Each number is 200 + 20 x the weight over its row's rms, rounded and kept within 0 to 999. Layers, rows and columns count from 0. The size before them is the row's rms in percent of the matrix's.

# layer 8 attention query, 192x96, rms 0.197, rows 0-31, columns 48-95
144,228,184,239,187,227,204,216,185,201,200,208,209,193,169,240,211,178,187,216,233,158,162,189,212,207,169,214,219,195,230,209,166,185,184,185,215,218,167,214,234,189,176,199,224,176,183,177,217
055,220,188,234,180,204,195,206,172,206,186,209,185,221,193,226,222,181,164,225,229,152,160,192,209,204,182,188,230,208,248,205,154,194,189,192,205,226,193,219,203,185,171,209,213,195,165,189,208
145,235,166,224,181,231,212,212,181,218,190,193,198,177,176,230,208,182,177,221,206,161,172,190,222,218,179,208,216,195,216,196,166,191,194,173,212,221,158,205,219,189,189,213,236,184,188,186,224
115,232,170,211,178,225,193,212,175,214,192,198,200,197,186,225,240,177,174,220,218,180,172,183,214,216,195,206,227,195,219,204,162,199,192,171,229,216,167,210,232,175,189,199,237,163,180,185,225
111,172,228,176,196,165,195,183,218,193,192,209,210,220,242,175,181,216,240,172,180,227,212,199,163,178,203,188,191,200,198,203,228,209,213,222,198,184,239,200,195,203,211,196,176,212,213,208,162
158,166,212,180,213,169,191,197,221,199,218,188,200,202,221,174,183,221,234,174,184,229,226,224,197,173,212,181,174,215,194,199,234,212,202,225,191,179,228,191,172,222,209,208,169,229,216,224,182
056,170,232,206,188,166,174,185,185,169,207,203,229,239,220,216,244,185,178,245,231,192,176,193,201,201,222,198,214,206,225,218,204,177,187,212,210,212,218,218,213,205,206,209,204,183,216,184,198
071,214,178,209,219,212,229,165,218,200,224,169,197,164,210,228,182,207,212,196,180,210,208,193,209,161,187,179,181,233,187,180,203,182,199,204,236,196,168,196,198,211,187,195,168,199,189,236,235
101,207,194,222,176,208,209,232,195,207,186,222,202,203,170,225,185,172,177,230,233,158,194,173,200,204,155,191,235,207,225,213,159,182,199,176,186,222,178,216,217,175,177,179,203,165,195,168,216
148,163,215,171,216,178,192,187,224,189,192,186,193,224,227,168,195,222,224,183,178,232,228,213,184,179,212,191,183,214,183,193,233,209,212,222,180,181,239,202,174,208,210,197,168,223,221,211,169
042,170,212,196,191,219,180,168,188,221,223,214,198,222,172,222,230,188,190,229,205,192,185,214,241,243,223,169,206,189,230,199,175,192,160,194,180,211,203,179,184,203,156,196,186,217,192,201,202
110,219,172,227,179,233,214,229,177,216,195,200,193,183,175,224,190,171,173,230,210,163,183,188,218,215,185,207,217,172,216,194,166,171,192,170,205,220,168,199,208,189,182,202,213,189,195,186,223
129,232,171,219,164,229,207,213,168,224,192,201,191,177,177,222,214,165,183,217,199,177,187,182,218,209,186,211,218,200,213,210,165,183,191,181,240,221,161,200,217,171,181,200,225,188,179,194,226
073,204,174,195,216,222,216,217,165,213,205,185,221,204,167,187,175,148,168,220,219,167,199,171,180,184,184,210,192,210,213,167,209,188,163,188,160,217,162,201,204,213,199,212,192,205,228,199,228
063,217,214,185,197,214,226,143,245,216,193,232,214,237,203,192,166,174,194,196,172,176,249,166,180,217,185,209,199,237,187,197,205,215,202,232,214,205,191,186,180,170,165,197,205,188,202,189,198
062,202,185,202,207,185,170,182,190,177,234,191,203,175,227,203,231,197,232,189,211,187,191,222,212,194,209,221,182,229,216,219,205,221,176,174,215,192,212,186,198,231,208,229,209,196,131,193,168
065,196,187,211,184,207,200,232,178,212,222,186,210,220,200,193,211,236,195,199,215,207,220,224,200,213,191,236,196,177,179,200,201,184,213,206,215,212,226,194,203,218,210,253,203,188,176,196,180
065,198,236,187,181,204,226,168,232,195,247,227,168,202,190,201,237,192,184,237,201,184,229,214,210,234,197,193,188,183,187,206,167,220,174,192,206,211,199,201,217,239,186,178,179,197,218,188,219
076,203,198,198,232,223,187,192,185,157,178,161,198,217,198,223,194,190,201,193,206,214,206,194,201,189,206,228,197,175,194,219,184,186,206,200,205,191,183,208,201,227,161,142,166,179,230,212,217
062,195,203,188,182,160,205,194,191,240,161,183,177,185,195,209,226,201,211,139,216,224,169,178,185,192,206,223,190,207,200,220,207,164,223,167,212,185,203,193,225,218,225,190,228,175,188,179,182
064,190,215,196,146,169,214,177,235,216,201,219,176,210,194,225,195,189,228,205,193,229,179,217,205,196,192,214,198,215,222,211,166,199,211,194,236,182,190,188,201,191,175,169,207,186,169,195,174
065,183,170,241,247,223,197,252,214,222,181,190,211,221,177,194,175,181,204,209,144,217,226,200,200,202,191,232,209,175,192,175,183,232,174,209,162,186,215,191,175,166,185,165,213,209,200,183,176
061,200,203,192,186,195,177,191,164,170,165,198,229,178,233,199,202,211,200,206,206,197,185,183,168,194,184,228,208,174,235,205,220,189,177,175,205,215,214,214,238,186,227,181,191,203,241,202,194
052,205,199,226,208,228,234,165,178,194,211,166,209,191,188,210,199,185,192,191,219,206,186,195,250,189,217,160,195,201,184,182,220,183,206,194,197,241,191,198,228,232,223,210,227,220,219,220,243
063,210,179,212,246,214,188,194,216,200,206,204,208,182,163,175,168,206,202,200,225,194,179,248,218,206,217,209,203,155,191,199,211,192,165,205,181,218,211,207,160,226,199,209,200,214,198,193,196
060,170,215,213,203,197,215,204,211,216,216,233,180,228,152,195,212,222,179,165,163,201,178,198,178,173,211,202,202,203,201,228,200,189,215,218,181,179,178,176,181,169,179,164,218,214,222,207,190
063,194,193,224,178,212,213,188,238,184,245,225,178,174,202,216,198,167,206,217,163,182,175,204,218,222,214,228,198,216,226,211,182,197,170,223,238,194,186,193,205,221,181,228,163,203,201,206,192
060,166,191,192,209,189,185,239,207,239,223,204,198,212,203,183,243,215,180,206,192,195,163,228,210,190,197,242,198,196,195,201,189,187,244,185,220,211,212,205,220,206,185,220,200,192,173,188,210
062,205,204,183,188,213,217,198,174,190,213,190,189,174,181,225,201,188,184,241,220,205,203,192,185,188,190,196,199,213,203,212,193,169,123,202,212,182,178,218,213,195,205,188,140,209,233,195,230
062,239,174,194,226,230,209,216,206,249,212,178,183,227,193,174,150,196,204,155,159,208,166,201,188,174,186,223,171,200,226,206,168,209,179,200,198,190,177,195,160,193,174,170,180,177,183,207,204
061,189,170,218,231,195,191,192,180,198,213,188,254,182,188,196,194,198,219,188,209,213,162,220,177,208,205,225,198,218,235,174,214,175,153,201,160,197,208,188,199,208,244,208,215,206,200,191,190
056,245,163,235,187,223,207,223,216,212,198,199,206,169,226,214,193,201,199,192,200,222,214,195,207,188,174,183,235,214,192,165,206,201,208,214,183,176,206,215,206,184,229,206,198,208,201,216,183
# layer 8 attention key, 192x96, rms 0.191, rows 0-31, columns 48-95
059,239,190,218,176,222,178,209,172,215,184,174,193,181,182,197,185,217,178,206,194,197,195,206,226,217,191,210,238,189,172,197,182,188,231,186,202,223,200,194,209,210,217,211,246,194,175,182,231
106,227,171,232,184,219,207,232,184,213,199,200,222,185,177,227,197,177,176,229,227,173,171,190,207,208,177,231,224,177,221,204,169,181,194,173,204,216,171,212,228,191,188,177,210,160,194,172,219
150,227,178,225,185,231,195,222,176,208,190,200,218,190,173,233,194,170,170,234,224,168,179,196,214,200,183,219,232,194,207,187,162,172,190,170,211,228,165,205,221,195,185,199,229,165,205,177,219
156,232,183,228,177,228,203,216,183,217,194,185,206,176,183,230,192,184,186,223,223,175,194,196,222,205,179,211,229,196,220,180,173,176,204,165,204,215,165,211,229,200,188,186,233,173,193,177,226
099,182,223,186,231,174,184,178,212,186,207,221,186,210,230,179,213,233,223,171,172,230,214,215,189,201,225,171,179,229,176,209,230,233,203,227,184,189,224,204,177,223,216,228,190,214,206,214,179
106,177,200,166,206,178,191,192,226,188,213,194,197,213,222,175,186,221,221,180,182,232,217,214,195,171,201,186,174,211,195,191,234,208,189,235,178,172,237,187,182,224,209,214,154,237,203,203,175
055,212,200,175,192,179,229,180,222,169,223,227,182,179,230,189,191,220,203,185,201,182,224,251,203,227,199,189,198,212,184,240,242,221,205,192,201,214,215,242,183,163,220,213,189,183,192,232,183
069,170,194,219,225,227,208,213,202,212,139,215,197,223,182,195,221,175,187,220,236,187,211,214,174,202,192,259,188,188,214,174,171,203,197,210,212,201,211,212,214,225,242,251,212,204,214,185,195
186,209,189,227,188,212,203,222,188,214,189,206,197,203,176,233,201,185,174,218,225,159,168,186,209,209,176,211,237,189,217,205,171,182,213,170,202,225,183,205,231,192,176,189,222,150,196,170,226
131,180,229,179,212,176,217,188,230,192,210,197,201,214,216,162,185,210,224,176,183,229,235,217,188,183,215,193,167,206,205,206,236,215,202,229,184,169,225,196,175,224,198,189,177,232,212,211,168
041,179,209,198,238,161,196,222,190,152,192,238,226,215,206,183,161,210,199,198,178,210,198,208,186,211,193,240,162,175,181,215,212,207,164,198,157,177,214,209,195,220,206,186,171,195,230,207,196
072,212,208,201,207,208,207,197,170,192,222,238,221,196,169,211,182,177,181,237,217,162,179,178,202,223,176,224,226,182,167,225,160,193,170,178,211,222,175,201,188,167,188,208,210,162,200,187,209
148,231,181,214,184,230,176,228,189,198,195,187,217,186,179,231,208,181,175,211,229,172,168,202,216,211,183,207,227,205,208,187,167,188,201,167,204,225,171,216,232,204,187,190,228,172,203,173,236
126,240,169,229,170,204,208,208,173,221,188,218,213,197,182,221,206,174,179,228,216,174,187,179,224,218,192,222,217,195,220,211,166,181,207,174,223,200,163,192,220,175,177,197,230,163,191,174,235
058,200,175,256,169,189,202,186,174,199,176,177,190,212,179,186,186,202,174,212,182,189,180,218,189,208,199,185,205,169,213,179,223,188,219,203,219,215,223,199,218,218,237,239,207,172,216,232,216
064,218,186,203,158,199,209,162,238,210,185,201,215,194,221,222,217,235,194,188,239,214,210,212,217,186,202,209,220,194,243,176,226,214,165,170,200,168,213,186,210,229,184,214,230,214,189,186,192
064,200,224,183,231,169,180,195,225,218,210,173,195,170,229,186,196,212,159,208,168,181,220,164,208,203,179,170,213,179,187,197,193,203,211,187,164,199,177,185,192,227,206,194,188,208,180,187,193
060,168,183,246,189,181,174,197,168,196,188,196,181,236,216,203,186,244,213,201,192,188,172,207,201,198,216,193,178,205,243,170,202,200,217,185,246,209,223,198,196,203,228,185,187,179,184,228,216
065,223,218,184,231,236,230,189,258,230,219,198,184,194,182,185,190,211,202,209,235,186,242,196,190,212,186,210,195,217,200,203,195,172,180,205,159,188,183,183,206,217,198,223,182,199,228,198,202
057,198,202,174,178,218,182,191,212,233,183,219,224,172,176,220,189,202,217,186,210,210,209,204,205,169,201,173,208,178,208,205,203,226,210,194,200,208,182,195,202,173,186,189,212,224,172,188,158
062,189,199,228,189,192,156,231,191,176,198,184,204,197,212,228,210,204,199,166,230,209,198,225,167,185,187,189,193,175,199,180,206,219,221,203,208,224,171,221,210,210,182,183,228,194,176,193,215
063,229,229,215,170,183,231,223,179,192,225,151,191,189,208,203,198,213,182,172,202,178,197,227,168,224,185,177,198,191,172,192,225,199,239,221,206,200,191,226,200,194,176,192,205,195,199,165,169
066,213,228,192,204,205,208,208,202,226,210,194,163,198,205,192,214,209,226,214,219,222,218,190,231,204,227,160,180,244,175,229,200,182,202,193,159,204,160,207,195,205,175,185,198,210,207,205,206
059,181,214,204,201,199,165,230,201,176,201,226,210,194,204,180,170,168,185,212,155,176,213,169,181,212,196,233,182,210,211,222,164,212,193,200,209,235,197,243,187,197,195,229,184,216,208,190,185
065,227,203,168,166,210,198,185,195,185,222,201,196,214,177,176,161,212,177,175,179,191,187,184,213,215,178,198,196,204,190,226,191,175,229,196,195,204,231,195,192,184,199,185,197,211,181,192,165
066,164,193,164,236,213,196,190,190,185,216,184,183,176,201,215,201,177,237,177,210,190,174,184,193,238,208,205,204,181,170,201,199,227,190,200,202,192,201,214,188,225,209,211,221,210,205,196,195
064,219,182,202,211,197,182,209,189,213,207,165,227,202,210,189,230,223,215,227,263,188,172,244,174,169,199,213,197,197,197,182,190,212,207,211,192,179,175,195,219,211,219,196,193,183,194,204,244
055,193,174,162,191,214,218,206,211,204,231,182,216,158,204,160,185,233,221,195,193,200,180,199,201,163,213,137,230,190,217,208,198,202,190,203,196,181,182,220,204,235,222,178,193,208,185,198,198
068,230,226,223,193,180,186,215,193,176,186,182,177,231,200,192,235,201,215,177,206,179,217,229,235,221,219,187,166,192,209,225,210,173,222,213,228,217,199,201,203,196,205,169,186,192,203,215,216
073,238,215,189,211,229,205,165,172,202,153,217,189,161,169,183,216,224,192,192,232,174,197,201,171,221,185,181,194,217,168,154,187,182,214,192,184,173,186,178,201,219,188,215,225,216,198,173,180
066,228,203,169,186,193,205,200,158,185,223,231,218,208,230,208,198,200,207,181,216,201,217,179,217,219,196,194,184,199,186,206,208,210,230,211,173,208,176,230,174,176,159,215,247,201,194,190,188
060,182,180,200,175,212,203,227,197,235,229,164,206,244,202,184,219,175,213,223,197,212,208,216,177,179,176,225,188,198,219,212,199,194,213,227,214,218,178,205,186,170,174,205,249,196,225,198,216
# layer 8 attention value, 192x96, rms 0.169, rows 0-1, columns 48-95
104,171,196,178,195,208,230,218,240,246,217,205,169,254,223,198,204,193,183,206,190,196,200,174,191,208,199,188,183,243,218,178,213,185,164,200,204,201,196,164,192,204,208,170,213,202,174,229,191
102,217,200,181,195,187,210,208,201,215,211,193,199,195,185,202,234,176,185,213,210,198,223,234,241,199,213,178,189,211,210,221,219,212,216,216,189,208,218,194,208,240,160,222,219,229,188,201,198
# layer 8 attention output (transposed), 192x96, rms 0.161, rows 0-1, columns 48-95
102,191,177,139,181,212,213,226,200,214,216,186,207,241,209,186,211,186,223,195,168,219,182,180,195,207,196,190,146,240,215,189,216,204,178,183,218,201,172,215,222,206,189,165,213,224,197,205,200
101,219,197,161,241,195,192,156,227,195,226,174,222,188,200,222,219,181,201,198,186,177,192,195,214,208,213,198,180,186,198,211,204,232,176,191,187,204,200,182,234,228,177,228,229,227,212,188,224